Each number is 200 + 20 x the weight over the matrix's rms, rounded and kept within 0 to 999. Layers, rows and columns count from 0.

# q: layer 13 attention query, 160x160, rms 0.068, rows 0-31, columns 80-159
# k: layer 13 attention key, 160x160, rms 0.0696, rows 0-31, columns 80-159
# v: layer 13 attention value, 160x160, rms 0.102, rows 0-10, columns 80-159
# o: layer 13 attention output (transposed), 160x160, rms 0.173, rows 0-9, columns 80-159
q0,196,207,214,190,210,200,228,190,201,198,248,214,227,190,187,218,189,208,191,204,205,191,201,169,200,196,193,230,205,195,211,188,215,229,214,184,210,230,193,208,195,194,190,201,189,230,164,192,204,204,191,199,189,228,204,225,203,180,233,193,191,186,186,217,195,197,212,189,197,196,235,196,169,201,199,213,230,192,198,200
k0,198,201,197,188,205,206,192,214,187,179,190,199,198,194,205,213,177,199,225,203,174,209,206,208,159,192,202,213,185,182,183,196,197,186,197,203,196,186,193,191,230,213,199,181,202,185,196,215,219,186,150,186,195,184,186,217,189,153,217,179,224,189,196,194,219,161,214,209,197,199,200,212,191,189,194,195,218,185,202,203
q1,156,200,208,220,211,210,254,188,188,202,182,208,201,208,204,181,200,201,206,184,224,187,210,186,220,198,190,206,217,226,218,191,207,212,215,194,195,202,208,186,201,205,215,239,220,218,225,180,190,187,206,235,217,187,233,197,189,208,212,209,181,192,192,187,200,210,250,203,190,205,224,198,180,201,249,183,183,166,210,198
k1,193,196,220,171,192,228,204,214,191,198,195,194,226,209,177,190,230,217,213,165,222,210,199,217,208,230,206,219,205,214,188,178,176,215,193,185,174,188,216,210,200,192,221,167,211,196,207,202,183,209,211,192,181,186,204,194,237,181,240,215,211,167,178,162,214,199,203,215,203,202,192,210,203,201,196,216,202,178,184,211
q2,213,186,200,200,186,225,187,207,151,210,192,201,218,210,196,203,196,204,198,183,190,196,220,210,193,209,219,201,216,189,188,193,212,207,181,199,185,187,187,220,195,205,194,185,200,182,187,218,185,192,215,187,184,194,206,170,207,205,190,189,199,164,192,208,195,180,174,205,218,172,199,219,214,216,179,184,186,231,194,198
k2,199,166,203,211,203,184,223,195,202,215,197,244,217,202,203,223,185,205,212,229,222,207,185,196,179,201,221,211,218,165,240,203,219,196,172,210,179,187,188,194,227,182,194,196,197,204,185,223,196,199,189,212,208,205,187,198,209,191,204,203,190,195,225,189,230,213,216,224,228,203,205,185,200,210,190,216,207,202,206,202
q3,204,193,181,204,215,216,213,210,196,206,216,188,189,216,183,190,213,186,209,215,225,196,197,195,217,216,186,203,194,207,226,192,217,219,199,198,214,191,177,222,190,176,168,195,221,188,215,197,219,197,192,165,204,204,189,228,187,215,219,179,226,161,202,199,207,200,205,215,209,173,227,189,191,174,190,192,174,161,202,213
k3,186,210,217,211,177,221,212,185,186,221,196,192,189,213,205,210,208,197,183,200,184,181,219,183,189,204,205,185,211,187,209,181,199,166,218,207,177,199,177,182,184,203,197,174,164,190,192,204,189,204,204,191,175,206,188,203,193,205,215,209,172,207,205,189,222,184,169,206,213,202,208,183,180,215,201,181,195,172,212,193
q4,183,208,204,186,213,194,221,190,205,210,237,210,195,197,190,188,201,204,163,177,213,212,167,196,225,201,186,163,194,206,200,184,218,210,232,218,219,217,186,204,184,207,189,227,233,204,215,166,199,209,192,192,176,199,215,196,208,245,195,198,234,207,172,190,216,203,213,193,194,207,194,183,190,222,212,227,177,199,199,218
k4,216,186,209,206,208,239,177,229,213,203,192,181,174,193,188,227,199,222,193,180,155,208,224,183,243,194,203,203,193,215,204,196,215,168,180,191,228,208,206,209,167,195,184,192,179,189,213,199,194,203,193,186,218,192,219,191,198,211,215,201,193,201,204,220,204,206,230,200,226,205,188,224,208,175,223,186,225,199,210,181
q5,206,225,199,183,173,184,192,211,186,188,216,203,187,207,198,200,177,228,212,201,198,188,206,188,191,195,208,230,203,188,197,206,170,185,203,204,210,233,216,168,220,178,216,223,229,223,174,193,204,194,212,216,207,195,206,211,200,213,200,195,203,203,209,199,214,200,208,195,165,217,197,209,209,180,222,183,215,205,200,193
k5,179,202,207,173,196,164,169,189,202,204,203,203,199,202,183,203,188,221,199,174,209,216,186,191,227,183,229,209,187,225,180,173,208,226,200,215,209,200,219,215,204,189,224,203,234,188,189,198,210,189,188,183,178,218,208,194,188,202,199,200,247,234,187,210,201,212,168,205,223,200,195,157,195,193,210,235,182,231,202,206
q6,179,217,184,207,205,219,197,184,196,170,192,175,224,208,195,206,197,188,179,217,235,205,205,205,203,219,187,196,202,162,192,192,177,188,204,179,184,209,200,225,203,200,190,185,190,203,213,224,195,197,216,189,199,185,207,183,211,184,192,198,203,182,195,202,190,229,180,214,205,186,194,205,199,198,208,211,159,191,182,202
k6,187,202,200,207,201,197,218,206,196,186,199,182,198,213,209,216,189,204,177,222,210,202,209,196,184,211,182,200,197,177,209,198,210,214,198,215,189,216,179,174,209,213,178,181,190,216,220,213,212,211,213,207,193,193,207,200,203,190,206,169,193,181,204,182,218,189,201,228,213,202,178,175,205,195,188,210,199,163,186,170
q7,201,216,207,208,200,213,169,206,219,217,213,197,209,180,231,162,204,240,224,170,194,201,203,221,183,190,227,194,199,222,213,182,205,173,202,201,209,176,205,201,210,200,170,217,176,177,194,173,200,201,169,190,197,197,199,205,208,186,204,219,176,208,187,242,222,233,180,203,217,190,197,224,223,172,187,191,219,198,194,221
k7,209,205,197,177,207,215,173,223,202,172,225,188,234,198,208,157,171,215,246,222,211,205,182,175,205,187,192,204,206,246,196,206,182,191,208,206,214,161,223,204,167,186,203,193,167,218,215,165,202,221,188,189,219,214,171,182,193,165,196,186,199,185,196,196,229,205,202,211,236,222,168,230,225,198,212,202,209,204,208,197
q8,220,201,165,182,206,192,176,221,212,158,197,181,203,207,223,220,201,175,190,166,193,179,196,200,183,184,203,216,229,210,195,226,193,207,210,205,206,193,211,198,216,209,201,202,224,204,184,221,169,213,204,204,245,242,178,188,203,197,171,195,180,198,199,224,168,186,205,234,194,206,179,198,223,183,202,191,225,186,201,223
k8,207,210,214,190,231,186,179,212,180,168,189,206,170,204,239,196,217,185,179,210,197,176,212,199,177,228,221,203,246,185,188,203,182,196,198,210,204,170,207,224,215,215,203,200,235,198,191,225,176,200,202,246,198,203,188,204,199,182,176,195,161,228,195,189,181,222,219,214,206,200,227,200,199,180,214,192,216,182,190,193
q9,200,184,204,235,179,207,211,189,203,235,194,199,214,169,182,213,237,200,212,187,212,188,224,209,213,214,192,196,202,196,192,213,201,177,190,182,183,207,180,201,167,178,195,184,190,182,202,196,192,210,201,172,199,194,222,200,192,165,165,181,194,178,207,189,199,203,176,194,190,201,176,203,204,199,196,200,176,210,196,193
k9,194,192,215,212,200,207,201,216,193,207,209,191,216,187,200,226,193,168,181,223,188,192,205,209,170,206,200,207,193,218,213,195,212,181,209,180,199,177,183,204,199,211,219,183,187,199,191,229,213,207,201,198,241,241,165,182,202,214,218,207,204,186,217,192,230,191,162,227,189,191,173,216,188,212,194,202,214,190,223,195
q10,202,176,207,226,222,196,186,202,200,223,163,209,195,232,192,235,212,188,231,229,218,197,246,229,219,206,235,181,202,172,207,208,215,235,206,185,212,182,202,201,187,187,210,186,209,192,222,211,175,213,222,208,209,208,215,213,199,173,244,178,199,236,202,198,183,179,156,214,184,211,212,168,228,230,227,200,205,228,208,185
k10,190,202,206,213,208,192,194,176,182,219,178,192,182,185,194,182,214,204,152,227,194,176,213,188,187,196,222,164,177,196,198,186,238,191,189,187,215,202,200,204,236,207,235,195,238,209,198,223,166,236,192,212,200,194,197,208,204,180,209,208,190,207,179,233,209,190,155,205,229,208,196,176,228,188,169,193,228,187,203,141
q11,188,188,197,189,203,174,217,180,184,211,198,226,206,206,196,177,175,192,227,170,182,183,196,193,219,220,217,189,203,192,197,216,200,231,203,195,192,199,197,224,185,206,213,218,263,190,184,156,212,159,189,230,178,159,190,177,195,198,188,180,193,231,205,213,206,206,203,184,194,219,252,187,188,189,179,213,216,171,194,180
k11,177,211,212,207,200,208,197,198,226,194,206,235,164,208,227,182,192,186,196,188,139,202,212,218,225,197,220,190,254,186,218,199,219,231,212,210,200,227,191,213,186,184,228,237,208,171,172,220,220,196,203,202,197,201,227,222,182,213,215,224,186,223,219,215,179,230,169,179,217,206,183,202,214,193,186,196,203,198,217,201
q12,224,214,210,204,224,189,185,195,203,235,185,191,155,219,175,205,181,199,187,189,174,196,185,216,206,203,209,213,201,172,203,191,163,196,174,189,195,207,210,207,211,182,200,220,220,160,195,206,184,210,207,195,215,200,213,201,235,203,226,211,189,224,205,188,212,206,173,197,212,219,190,180,183,209,198,210,189,235,211,201
k12,175,176,136,191,219,200,189,201,201,194,215,220,175,221,194,208,187,186,257,194,189,180,207,184,219,223,197,217,210,190,183,200,161,226,190,224,222,245,212,190,179,194,215,190,224,196,162,249,158,216,213,196,217,182,209,186,175,187,187,215,161,212,228,171,148,213,195,221,225,219,202,192,177,187,196,177,182,178,194,201
q13,222,203,192,187,247,196,214,210,192,213,190,199,216,176,206,205,215,203,190,189,179,198,222,208,197,197,191,189,206,191,215,210,226,206,179,192,175,226,193,203,223,185,196,200,197,219,199,204,169,206,200,182,213,230,230,225,214,167,183,181,216,193,161,207,181,207,180,207,185,183,188,184,211,205,221,171,191,158,196,186
k13,206,207,215,200,233,211,191,232,173,207,198,221,236,202,217,182,207,208,229,200,180,176,222,212,194,237,206,204,171,173,187,162,240,204,208,191,173,218,194,197,204,236,179,164,181,195,175,209,186,174,223,169,182,184,177,209,193,178,190,176,219,184,197,188,164,173,173,199,200,167,212,223,193,194,187,170,200,192,188,238
q14,197,223,204,175,198,226,162,207,196,189,181,222,218,236,230,192,176,213,190,184,213,184,227,241,190,176,250,181,210,206,206,185,200,218,208,244,166,217,228,222,229,184,194,198,218,202,197,220,187,194,192,222,201,178,233,159,163,214,237,197,202,194,192,212,213,189,227,207,216,195,195,190,198,190,198,193,209,219,203,180
k14,217,202,216,208,186,186,181,194,172,239,186,189,214,181,203,222,193,197,182,187,218,151,228,173,208,212,254,189,207,184,223,205,132,211,195,189,232,168,206,232,231,196,240,196,181,186,183,188,145,224,184,215,190,217,202,164,176,231,193,183,180,192,166,173,219,191,232,179,196,208,161,192,206,259,242,216,189,202,198,230
q15,189,203,191,202,187,213,195,201,200,232,201,201,209,213,222,202,162,222,182,208,188,187,209,188,171,221,231,228,210,162,193,177,190,178,235,210,198,262,205,176,212,173,195,211,185,205,192,230,193,193,195,212,196,179,192,210,201,203,179,193,211,164,169,239,206,214,210,202,211,205,203,231,208,200,222,184,257,209,190,181
k15,234,212,233,198,181,217,222,214,199,220,175,206,199,196,202,225,192,174,172,187,166,216,213,171,210,235,235,224,190,201,219,200,215,173,220,204,231,176,193,199,214,183,230,230,202,200,184,222,205,209,201,211,234,211,183,206,208,209,191,213,224,188,217,202,196,232,221,198,168,190,187,195,212,188,223,175,199,226,198,185
q16,195,205,209,208,231,180,162,201,201,191,205,204,200,195,203,206,185,221,222,203,169,199,192,180,212,196,182,238,199,207,219,244,199,209,200,171,190,199,193,214,205,194,166,184,215,193,173,222,212,197,224,231,182,164,212,246,194,204,179,207,200,196,196,187,187,207,188,183,193,185,213,197,208,188,191,192,189,205,183,220
k16,223,188,177,205,188,209,217,193,213,174,231,193,228,201,184,197,208,173,223,161,190,263,185,192,230,193,211,204,175,182,162,203,211,212,180,197,201,195,230,240,146,186,185,201,191,185,204,167,213,223,169,234,255,192,235,209,162,224,210,173,235,230,211,232,194,209,232,182,192,218,225,206,232,157,234,200,181,213,216,213
q17,199,194,223,207,209,187,178,204,218,215,205,234,166,198,218,187,183,207,206,171,228,236,191,198,192,163,185,211,202,205,199,216,190,225,211,231,220,193,187,200,204,196,192,195,186,199,192,186,212,183,181,233,181,191,239,201,202,224,221,199,203,217,197,210,205,194,222,192,194,207,238,191,221,218,199,193,180,192,214,194
k17,179,199,197,216,187,199,168,199,211,211,181,184,210,189,209,195,197,196,207,194,181,203,219,225,195,175,210,185,187,178,183,190,187,225,205,200,202,202,200,213,229,210,215,178,227,204,190,216,197,193,208,182,184,221,188,176,195,189,216,199,199,215,206,193,210,181,164,195,224,201,195,218,197,218,209,215,207,204,222,180
q18,214,220,182,187,195,215,207,187,174,213,191,158,182,197,195,205,197,195,189,177,200,210,202,231,186,239,183,193,228,180,163,212,214,206,211,207,183,206,206,193,212,200,174,215,227,225,204,166,213,179,194,203,218,227,163,185,168,245,222,213,166,190,193,195,175,184,200,237,182,226,194,187,239,177,211,212,191,227,204,165
k18,264,198,225,186,200,196,197,217,201,183,174,196,217,230,222,217,186,202,202,205,211,230,195,226,147,229,178,204,187,173,193,208,204,208,205,219,190,205,210,208,177,207,174,214,161,255,212,206,188,256,176,187,205,203,192,190,171,206,207,209,209,175,195,196,186,192,184,195,192,215,173,212,209,230,203,188,222,210,190,198
q19,199,196,210,172,224,183,245,190,176,207,216,195,220,174,205,194,178,223,192,203,186,183,220,180,175,195,200,180,172,209,237,188,220,187,178,195,190,182,199,185,196,195,173,179,176,220,186,230,163,228,207,167,209,191,196,214,200,185,206,221,211,191,188,195,202,203,188,206,185,194,176,214,172,188,182,203,213,211,167,200
k19,244,196,203,189,192,186,200,217,197,205,214,180,194,205,215,200,183,220,197,190,193,208,257,242,176,162,212,179,224,211,186,234,186,187,177,214,170,182,211,220,188,227,181,220,196,224,191,203,148,207,187,178,202,169,198,194,206,199,202,197,181,188,159,138,199,188,165,168,203,184,199,179,197,233,189,203,181,237,189,191
q20,206,217,175,180,168,236,195,218,194,180,184,215,241,225,167,214,234,186,175,218,172,159,214,227,201,176,192,207,227,196,190,181,201,207,231,212,150,218,195,256,197,224,217,202,207,195,234,196,229,189,212,231,218,201,174,169,173,175,212,229,161,185,223,214,233,192,222,186,223,178,195,197,208,156,243,249,232,235,217,193
k20,177,192,183,218,194,178,197,175,185,176,182,184,225,191,203,221,190,213,206,197,208,163,210,198,203,179,194,207,196,172,178,197,177,227,224,208,188,190,203,217,210,201,249,207,195,215,213,203,209,176,216,208,223,227,198,171,206,175,202,193,177,211,205,193,222,203,192,192,217,174,228,193,211,192,247,191,192,188,218,178
q21,192,217,216,192,200,197,183,219,209,200,192,235,209,211,181,217,211,185,194,197,202,201,201,205,226,228,216,210,234,177,187,206,213,190,208,214,197,208,201,211,186,176,232,197,192,178,207,182,224,211,219,203,193,223,192,204,186,188,205,188,201,177,211,200,202,206,180,214,202,187,163,175,188,214,222,187,195,206,195,184
k21,213,220,187,198,201,224,198,162,197,198,232,182,212,212,177,209,207,164,174,204,223,247,225,195,213,206,204,176,217,205,194,240,162,175,148,189,195,199,243,156,222,167,181,188,180,225,189,184,224,199,229,186,216,185,174,194,180,228,218,210,176,188,243,186,194,206,220,198,221,201,183,193,180,180,188,199,205,197,224,183
q22,182,219,211,173,183,200,201,177,220,222,217,205,206,215,182,205,181,195,236,188,218,182,201,194,204,227,184,223,225,171,217,208,211,199,209,211,201,194,192,198,181,198,218,191,205,183,213,221,167,222,187,223,219,184,190,215,180,173,240,190,201,182,203,156,212,176,144,216,228,195,183,203,207,220,223,217,193,205,207,181
k22,136,223,229,197,230,186,188,226,198,174,223,225,235,218,174,180,197,190,210,192,198,182,201,198,194,189,192,190,208,200,213,175,207,200,199,228,214,201,207,205,215,192,182,179,212,202,198,178,166,209,194,225,215,187,182,188,211,178,177,188,196,186,217,215,222,183,187,198,185,208,187,232,198,184,187,187,206,167,197,166
q23,213,187,178,230,160,201,196,222,212,186,197,181,195,218,205,210,190,173,207,185,229,184,172,222,188,209,157,192,202,201,135,213,208,229,241,211,211,213,205,184,190,202,204,211,257,196,213,185,168,198,198,211,248,241,194,157,184,216,180,168,167,235,181,235,159,198,150,184,188,226,203,192,225,204,184,225,240,195,210,180
k23,175,188,186,215,196,212,202,218,208,207,192,212,204,196,180,199,193,171,220,179,211,229,217,184,225,190,250,209,210,187,189,228,227,211,189,213,196,197,181,188,163,193,188,202,209,199,185,203,204,195,243,157,202,178,196,237,210,157,174,212,227,193,202,181,196,182,154,223,197,198,197,183,146,196,195,211,170,171,198,181
q24,198,190,230,199,209,202,191,209,208,201,182,196,208,191,203,229,168,206,196,191,180,165,180,205,195,205,196,220,183,202,193,155,246,189,180,159,213,202,218,199,186,216,206,224,205,182,183,234,204,189,216,202,228,195,197,225,175,238,184,233,202,203,231,192,212,225,190,227,183,216,173,188,191,225,197,214,214,212,187,200
k24,185,185,195,212,187,186,180,191,167,194,203,194,187,207,227,173,205,180,240,184,201,191,187,186,198,211,207,172,198,229,183,172,168,192,177,188,235,223,187,214,196,223,190,184,179,201,188,239,182,181,201,169,193,216,180,209,197,208,164,198,202,221,193,194,195,164,204,223,213,199,205,199,206,228,202,207,219,179,180,188
q25,192,199,190,198,177,200,212,162,212,217,217,237,216,166,222,211,225,211,204,204,225,212,186,187,215,219,204,222,174,188,183,195,176,203,225,188,224,179,204,186,189,137,192,199,181,191,198,200,224,196,174,222,173,221,194,217,226,202,219,192,226,207,214,186,191,205,206,198,181,253,192,175,187,232,199,190,225,193,184,227
k25,208,219,230,259,200,193,205,229,193,186,235,207,233,178,211,196,211,185,173,224,188,186,212,194,208,184,200,194,200,186,213,246,231,204,176,183,201,185,194,191,185,165,237,203,182,219,205,187,232,219,234,210,224,237,206,186,204,196,196,192,195,194,210,173,200,193,202,187,210,187,206,187,181,228,221,220,214,168,193,216
q26,177,201,228,217,232,223,233,195,231,174,216,204,195,222,230,195,178,186,208,189,189,199,181,174,209,244,189,185,226,177,193,183,204,198,192,197,209,173,199,209,196,187,213,210,212,213,197,231,194,218,229,186,192,230,234,213,183,214,166,186,237,176,222,206,215,256,241,191,191,187,212,204,185,226,183,197,186,202,187,186
k26,248,212,240,186,198,199,208,218,197,194,197,180,221,207,232,222,214,190,184,200,245,190,198,194,178,194,184,206,171,197,214,219,200,190,216,199,202,208,223,215,161,221,199,209,203,213,218,188,200,174,199,203,227,222,165,231,232,193,205,197,189,200,203,211,219,180,198,236,219,192,211,221,213,201,206,147,216,203,205,190
q27,180,202,221,210,197,198,222,234,218,215,218,216,224,168,224,218,213,193,212,179,177,166,211,196,188,200,180,228,211,197,194,179,191,178,200,218,191,219,194,209,191,192,189,189,200,184,197,219,262,206,210,187,212,201,227,221,199,197,208,203,223,206,205,223,204,181,221,198,193,185,195,177,217,201,192,213,205,197,190,177
k27,197,222,197,200,212,189,157,188,226,174,185,225,196,203,221,198,215,208,225,177,219,189,206,201,185,227,192,185,223,174,161,187,185,197,216,150,211,176,206,187,192,198,179,190,186,202,179,215,224,219,195,226,219,216,254,189,218,201,193,223,200,182,177,189,189,184,193,224,187,192,229,191,216,212,226,191,221,197,218,186
q28,191,212,209,203,230,205,206,205,202,202,194,181,218,167,211,195,176,164,207,185,220,236,196,194,231,186,196,199,192,174,194,191,216,223,155,240,216,206,203,182,231,221,195,234,192,217,211,209,179,204,202,203,175,177,197,186,205,232,231,203,194,216,198,181,190,178,204,199,161,208,214,171,204,219,167,193,232,208,200,242
k28,141,214,221,210,222,173,178,189,184,206,182,241,174,206,199,206,175,202,221,203,212,184,208,209,182,209,241,181,190,238,199,198,199,192,186,192,207,205,205,187,191,172,181,213,187,197,217,195,197,159,171,184,201,189,176,215,189,200,229,193,233,180,211,193,203,223,234,200,204,208,202,143,198,225,194,225,213,213,230,184
q29,206,210,180,191,181,219,186,192,217,195,198,206,222,160,186,201,214,205,197,169,187,142,205,195,227,207,155,198,245,238,178,186,190,208,198,221,167,226,201,239,215,220,227,203,242,201,188,179,236,173,203,173,229,177,190,200,203,213,193,223,209,174,185,218,223,164,232,175,170,181,249,200,189,178,197,220,206,187,202,199
k29,195,192,200,199,199,193,180,210,201,195,197,195,200,211,204,175,187,221,201,209,216,216,223,185,204,216,195,222,214,229,183,201,183,188,188,200,209,219,196,194,163,207,197,188,209,204,185,189,210,235,158,242,206,241,231,189,182,220,204,185,230,201,218,227,197,206,207,193,209,204,236,208,226,232,212,203,189,202,185,207
q30,195,199,173,153,179,191,211,184,191,200,215,188,201,202,218,205,202,217,205,192,186,192,190,196,197,254,195,212,188,217,194,165,199,194,221,207,195,210,229,217,193,191,186,217,212,180,217,217,199,181,197,202,185,218,172,209,181,224,215,206,180,187,209,178,181,192,226,212,234,196,181,168,187,190,228,180,180,196,160,223
k30,189,180,186,153,170,196,232,217,213,220,205,188,190,194,225,211,202,224,201,205,200,177,188,230,183,200,214,182,223,195,224,192,176,181,202,230,211,217,202,190,206,215,200,200,191,195,215,221,179,165,221,234,187,226,197,171,202,183,167,185,182,199,202,224,198,199,194,204,203,224,188,194,194,207,208,190,185,187,194,204
q31,236,206,191,191,203,161,175,240,195,213,197,206,189,166,220,174,223,219,166,205,173,189,207,207,226,190,199,153,214,212,213,224,181,201,225,193,202,179,184,200,211,180,231,226,212,187,197,205,193,184,220,214,200,220,164,207,194,205,170,197,229,217,221,233,180,194,191,222,209,211,171,216,184,235,218,208,226,219,210,183
k31,175,213,186,193,213,165,179,210,205,211,184,200,204,221,181,175,218,200,228,202,170,176,221,205,203,173,194,210,176,174,222,206,187,218,200,202,183,177,206,216,205,168,207,224,232,182,166,236,216,225,203,184,211,184,225,194,201,182,225,224,215,199,222,205,187,228,172,202,213,209,210,198,173,182,205,171,203,220,161,233
v0,215,186,195,228,166,195,173,189,226,208,150,171,205,191,205,198,231,223,202,214,205,187,224,209,204,220,216,172,233,207,219,222,188,218,176,187,220,213,242,216,221,236,194,213,201,198,210,210,199,207,190,205,204,206,183,195,191,169,165,200,234,183,192,192,195,204,194,179,213,211,223,208,223,192,201,206,183,204,189,201
o0,198,201,185,203,208,200,218,170,181,200,221,195,183,211,269,200,194,213,214,240,204,193,186,177,216,185,227,197,193,193,197,199,185,186,178,195,250,180,206,200,193,172,204,195,189,214,197,229,195,216,164,194,200,197,225,199,246,204,235,184,210,211,229,167,170,225,222,182,213,184,223,186,217,216,185,170,199,193,186,193
v1,230,217,199,196,236,206,186,195,190,228,189,226,211,191,198,207,207,197,166,188,205,210,215,200,186,182,211,158,182,208,190,189,196,192,195,197,189,183,176,221,202,208,193,226,190,220,212,196,212,162,199,179,176,190,249,235,200,189,207,207,234,205,174,228,190,190,179,186,164,150,212,198,214,222,204,219,204,219,216,208
o1,165,184,210,192,189,234,178,232,199,199,214,216,190,212,222,226,213,182,185,194,168,198,208,207,217,225,215,222,211,179,198,191,228,186,199,222,191,178,210,215,215,202,226,187,194,183,202,190,173,224,188,172,221,179,162,156,204,184,201,205,177,167,210,180,214,191,200,180,232,203,185,169,205,196,190,220,194,226,194,193
v2,188,213,203,212,221,197,216,181,177,197,221,193,193,187,209,197,179,177,191,189,195,222,211,185,221,181,199,179,207,240,210,224,206,177,196,156,201,174,172,210,189,207,177,205,187,172,199,181,220,191,226,211,206,214,214,206,200,163,215,180,211,195,197,166,177,213,198,171,188,203,169,199,205,251,225,198,200,202,201,187
o2,179,200,181,207,167,195,182,205,227,182,186,177,221,200,227,207,215,197,220,194,217,219,220,188,206,199,181,216,209,216,178,187,207,224,184,213,174,189,231,155,203,209,182,187,211,211,185,207,185,242,186,175,210,183,222,159,176,246,175,195,239,194,204,214,197,214,192,209,232,201,232,198,207,200,201,175,194,206,190,169
v3,209,211,238,197,216,210,200,191,197,203,189,167,186,186,193,209,189,196,193,208,195,213,209,207,181,212,195,226,196,151,207,202,195,218,182,218,218,199,205,229,217,197,204,200,183,203,163,174,211,237,175,223,205,212,186,194,208,229,192,181,206,205,200,222,196,198,193,221,203,251,198,219,202,222,162,196,213,183,207,213
o3,185,197,191,198,175,195,205,205,202,199,193,233,225,200,238,204,222,215,237,176,209,194,193,178,203,182,194,207,170,192,207,185,215,204,214,187,198,188,245,196,215,195,190,198,205,198,213,208,177,190,203,221,200,157,202,187,216,184,202,194,187,202,170,212,202,211,202,204,223,184,208,204,214,202,187,197,218,243,205,212
v4,193,180,214,216,221,198,203,185,185,199,180,208,208,204,194,201,225,200,209,220,183,180,204,156,189,206,153,210,188,180,197,253,194,218,201,200,184,211,208,183,185,199,216,189,174,207,156,202,213,173,166,222,214,177,211,217,227,194,202,205,204,225,208,194,209,171,206,172,190,197,214,202,206,198,194,174,189,183,217,168
o4,219,220,168,196,183,203,199,202,203,204,217,130,218,226,198,219,195,222,198,181,167,210,201,233,181,189,205,215,181,197,196,158,218,219,166,197,234,193,192,220,232,202,187,222,214,208,220,210,185,198,207,164,197,191,207,207,178,191,192,207,163,177,176,200,181,178,221,211,190,203,214,193,173,187,182,222,213,179,203,204
v5,197,185,216,193,240,179,194,157,192,212,183,203,215,181,234,179,216,215,178,204,212,194,240,198,212,150,205,216,189,187,197,176,191,227,213,210,183,193,199,207,210,209,213,211,189,216,172,207,188,182,193,183,224,189,202,177,173,220,197,221,216,208,180,202,208,206,185,189,191,213,213,192,194,227,203,157,180,252,222,220
o5,182,200,220,239,178,221,197,200,232,189,211,216,193,196,212,206,181,198,236,204,214,237,190,196,196,235,201,203,204,184,176,200,207,216,152,177,214,212,194,171,193,198,175,225,196,170,188,184,172,229,212,202,189,206,225,171,209,186,206,201,201,210,219,221,225,227,179,220,195,193,203,146,192,223,213,198,221,177,199,196
v6,179,216,236,225,192,199,208,194,233,174,196,179,212,185,182,216,179,198,203,212,195,202,201,182,197,206,215,186,199,219,211,217,195,180,189,240,189,216,200,228,208,187,225,175,208,225,194,186,202,205,237,234,215,186,216,215,235,200,198,211,206,184,222,245,208,226,191,203,216,215,187,234,206,205,194,196,181,193,211,215
o6,197,200,190,189,202,201,222,215,166,185,198,230,184,218,200,193,177,209,177,162,182,180,187,206,199,201,223,193,172,201,187,203,210,189,214,191,250,194,204,174,189,181,179,212,213,189,186,203,206,193,162,213,192,218,186,227,171,201,210,196,218,230,213,221,189,210,221,206,185,186,188,221,208,185,223,182,195,238,219,188
v7,194,204,214,194,236,172,181,200,222,214,216,186,213,190,223,224,208,202,209,208,199,179,206,229,164,205,200,238,203,191,223,199,209,192,193,180,204,216,165,179,206,169,203,192,185,170,204,228,215,211,193,195,224,215,202,200,210,197,216,191,157,218,225,180,218,191,227,174,216,195,196,202,176,209,207,227,166,197,190,195
o7,208,184,170,180,211,197,205,184,148,175,189,186,204,195,193,179,212,182,221,197,209,193,195,186,203,236,224,161,213,168,196,198,216,208,229,199,234,204,204,223,184,214,222,201,194,213,199,157,186,182,215,182,205,222,196,182,208,186,200,190,192,170,206,212,173,228,183,210,207,198,201,189,198,242,195,164,222,182,208,192
v8,199,234,206,200,225,180,207,235,198,191,214,175,188,230,196,194,206,191,200,185,235,185,180,187,181,202,188,209,194,213,196,198,206,180,202,195,191,187,224,199,211,181,173,211,194,204,218,199,201,187,212,188,195,197,216,222,174,200,206,182,200,211,225,227,243,236,190,189,260,238,215,203,162,184,214,190,190,208,219,181
o8,201,188,188,190,199,203,203,180,212,228,201,206,230,169,246,205,190,243,214,199,171,209,195,219,200,211,196,196,169,210,196,196,169,210,204,195,213,193,169,194,186,217,207,213,182,210,211,181,183,217,178,210,190,243,181,196,198,190,212,212,209,187,196,186,219,180,195,192,163,218,198,216,207,190,209,170,198,173,172,179
v9,215,199,217,193,189,218,188,168,200,177,228,203,188,193,200,214,228,201,180,175,235,200,188,217,222,185,191,222,210,221,193,217,210,218,209,195,202,195,176,199,169,185,212,196,187,159,203,202,222,163,183,185,224,221,235,191,193,225,198,161,194,173,209,211,200,205,201,180,189,186,168,212,181,181,210,166,189,201,221,214
o9,199,208,182,227,225,190,193,259,213,193,161,226,207,187,223,193,191,166,212,207,192,249,210,215,199,183,235,161,196,182,197,207,231,174,184,202,180,179,214,206,233,204,195,206,192,232,186,195,179,198,174,221,165,201,198,227,193,193,203,219,209,223,189,172,222,188,196,211,170,210,197,172,193,199,207,224,194,224,205,206
v10,168,235,187,198,198,229,190,189,197,199,191,206,196,186,209,166,213,212,244,245,198,174,169,215,224,218,189,187,227,208,206,207,203,207,209,202,176,221,177,244,226,205,223,202,181,183,181,220,182,229,218,207,180,171,192,226,190,176,189,226,189,172,186,196,200,200,192,212,176,194,224,166,213,179,231,217,215,180,218,217